{
  "num_hidden_layers": 9,
  "hidden_size": 160,
  "num_attention_heads": 10,
  "num_key_value_heads": 10,
  "head_dim": 32,
  "intermediate_size": 320,
  "vocab_size": 2048,
  "hidden_act": "swiglu",
  "norm": "rmsnorm",
  "norm_place": "pre",
  "norm_eps": 1e-05,
  "positions": "rope",
  "rope_theta": 10000.0,
  "rope_fraction": 1.0,
  "qk_norm": false,
  "attn_scale": 0.177,
  "bias": "none",
  "tie_word_embeddings": false,
  "parallel_block": false,
  "init": "trunc",
  "init_std_qkv": 0.0522,
  "init_std_o": 0.0648,
  "init_std_up": 0.0746,
  "init_std_down": 0.0746,
  "optimizer": "muon_hyperball",
  "learning_rate": 0.00544,
  "beta1": 0.95,
  "weight_decay": 0.0,
  "lr_head": 0.00531,
  "max_grad_norm": 2.0,
  "warmup_steps": 200,
  "schedule": "wsd",
  "decay_fraction": 1.0,
  "decay_shape": "linear",
  "final_lr_fraction": 0.1,
  "batch_tokens": 8192,
  "max_seq_len": 128,
  "doc_mask": false,
  "train_tokens": 108400000,
  "max_steps": 13233,
  "dataset": "wikipedia_en"
}
Each number is 128 + 32 x the weight over its row's rms, rounded and kept within 0 to 255. Layers, rows and columns count from 0. Numbers have three digits each. The size before them is the row's rms in percent of the matrix's.

# layer 6 attention value, 320x160, rms 0.0582, rows 67-95, columns 40-79
104:165098207189156133128147198142115158146140105073073106187117124132087142111107131135135153124175146153169163125129143147
113:144134079121104162165119072143130145167114146129120177133165116135134143095130146141120125105128200119124124167148135125
110:169149148090096104100067180133075117117158121171181133127097150141135091182150119140154147178138101230138092105112149076
115:181084079158125122139180130138166157117068158141144075034153179083115183142124102105145148092122149094120166158187058107
117:112112139099068106166141177203111117082179204192117154136157116123183081145070128095076157120083068141055064149089166125
122:162119122126114144088111095119127150139167125128190167110160097127076134204079132090112141076150145093090151140122205123
104:110090081136124109161150119173137173126115152113171143156160085141125146058171132069178159117127144153121158155168110174
105:143113111081159146149114118081169164086129184147164096092111139129090160151101105095172142123139150122191121179126080144
108:121140141116142115137167170139092111089194167076169083127147167145120097123130162096106126103193152129130100116162127086
108:166123131167171118122134110140095168105147073114105170100090103123148074069130127118183081150111144116141127094155149180
118:174098132069139190161094109122088086106121208107118168171090086124094080130165109104106155105070115086112092097065134172
110:064141106145166058133165116140143104178148108117128171097112099132098143174173170097135132157150126093115178135103144060
112:114101155115125132128163129179122153118108196068042137185122122167080104121163120119092117092150169095117148171153175137
118:148128118124167167106146145126172084155098099115154092090165087114126117096127104100137094118170146131175077189137151077
126:153198162153098097162184171215094151123130078128077167149121094103118102152108158129142120128149108149119121069134136146
126:142152126075166131142120127164163086125127183161145092150138076099100158152094051101175110086118107160165121143143186171
111:066131071142147117173126130167170142107128122131131139075058149114148068168081071135089101122107179114097092155063200078
100:124159126156098135092049112165157102162155138105129117126192144106087143103170085137080150121148152070163142147125114151
105:134123132122113189153159102137174145124136102127106112094142114114126130157175142161128148115068144092159142099093130115
106:112180115120145143104181079073132131138128105162099174169170141153145099100140119098081105069093162120033132063130156132
116:112108116124182131073123153128158170148149134142170135109097121121103151147078191118108097137122086137127118160139142129
120:148148114120125157135132124192129076122129149150133174174063169110141158119121143075061128137173148138073101076141078140
113:143136166109152157125150185130183156127166149054179130117092162128151115131091133142137146131099078156098146137181122071
109:141116127071147119127153126165150113157111096133054118142199159141120160105157141158115061071107200128123173151145068112
120:116041129115160088088147138140054133118120092077146125108121158164077136145138161161113117149126142173053152094082112103
112:116158140140124126128139156111086120124067171190122147156133131095102117130083150127127093147102106064117204142166123185
124:122048108122132134152140129148080108126111126113099168163134157125131091122166180184117077037110150085075094142166144120
107:116090115190111114188205145097122148105119127118148124142089121151102128150154128164122113124114107130116180089128106090
121:166126138158113097085165119060147133119176091056109104137122146172140146093062174128144146142097132123129176113150158124
# layer 6 attention output (transposed), 320x160, rms 0.0647, rows 67-95, columns 40-79
096:167201087136076126125133078136087090098141156120099168123122108106130156130216154121088144058171117119117112154122094096
112:172119123094157095119119213143122121118119122163156102136137171172157115121127052074131137161163162097184114099089127164
106:128130140142112092022083093155130126127188123149108143121112098175167096122090096149118144146128132145197179065125085167
107:085128132158164159120088175173133123152143092117148073044117183113121148118119114113129135177131091132128085123105174166
106:133131131180066094140127144163134152109102066158140116100092114079150123144126106143170119143139129117123153110190096129
115:131151102093132116094164116101113173127124115077144106136138127093150177119179142148211079181157096117121160117179150151
099:165187122078117176140121120140165105126127141147150154150147095166156115090144172117206134079159178169127128090087140124
097:133155137119117146094128177116162144153176098103168150121148153105121176054093167142133115072117137103158099153108191136
099:163126133149116151086115068121148118163149114182172135134155143138156064103104122164144118132107066153060114121139124102
095:166086161120125185127211156094159125133092100109166195071154102118071107151131165103126095129119113111106127090155114124
108:081120122080112134149138128107165143141104169140176104151126153150106104093111136192168120084153194177082119125106107121
108:104149183144164122167127136106104149153052142109139114141091178057105136122142138125140178166155065140083162161086147153
106:140200195140171138093125102082198137074140113157170121163101131128153094105204142116113180106133127122164102132156111080
115:112136112165122119158164104121104114126197115119137139184106126167130108128159122155129109111119119068154083036156109158
114:127124138180117161107071118137155143074103126145110189114137106146150104129125152137137144176135140172142108088131127120
112:134146149234147113124134153129132150169162138123201162103133129121167142106103149112078116155123154128107162099140185143
103:147131131113145165163101076199178103150070099120098132147202134171191096101147145158110134149138073108134152094104145174
098:118123125144119182115157120135073129145180135161164125127102152075103078156153138126143104116173114164107154154063121185
104:174147074110124070058101110120099121141103194107107183149132151073160093061097083132123086126148120154169058127103142195
102:121087136097194110117100108134106110125106137148104081142109152137141125101109167135119144079137182171127113144156184136
103:142149165168105084176110178145100119112071121128134148155151121192093125137136140131152087145113141173167166119146112122
109:141120134106187076108113146167143086113134133107122103136142142115105115127153057128214114136125103100137171100058191146
113:120159122164159136157109161089162178121145130113133098117141126117154087123137172146182156131194052089109120074143085132
107:092077152165127059099110140103173153092109102149145127147131132098154123104150145134118146131115177134119132158168176142
107:113163186110096120102156132106111151121123151148090158157104177080109169170126134070121113107169137143075115106181086156
101:121096210148187158166085144142100064135149137111207113125098125152114130140155194120135086100141117111174091221126095102
105:098139076121161114126115115121125179124068138125141104132162135068122160067127114077150113120147065182148145107152125111
102:090126151125187156153155110083139132106184112128099101082150177120109085114079116114083116115132116087093095176137142151
110:132159191071133146163169128185118099119062127135088142072134095141134161117110102094164131091146108146115122135135051080
# layer 6 attention query, 320x160, rms 0.0486, rows 96-100, columns 40-79
066:065146122089184142171167120123138179146127093174123124135152195103166109057085156127120186100105136165087120086113092089
077:093183125156147102136156072153124142130120130120168136153112148141157148142135142151112150114117060140083126089127180125
060:106120110131067142107114138100122130124126123109141149123121148113121096146183128137159116108139188131165125130117101148
075:113144106101150147127182159163140142146149127163116155124141181145167158113151174090149164113133116124108092048127157106
093:140095130117103116127141155092116136138108101135101105136115054099127125138077145177150085145120170121125171206113073138
# layer 6 attention key, 320x160, rms 0.0493, rows 96-100, columns 40-79
050:181140121199071155149084143120139124153142121125153171114089132129082110056134093114168157210129136102117184157128152101
044:128110018116141070132102150137115137130100121107149150092173131134197110141106132087088137154121156103158115146115125185
047:157142156114115142171140166107124178128122139152171138110086079163054132049127146137112128108149132167093170150029113058
050:110125106099129167079154113128110152173159074121106089135132165152177121152171119076075172114130100152155138107126179174
073:126123167152127136142073142137157109057110110129173154072127153107076150137092094153185116140145105110109181114101152048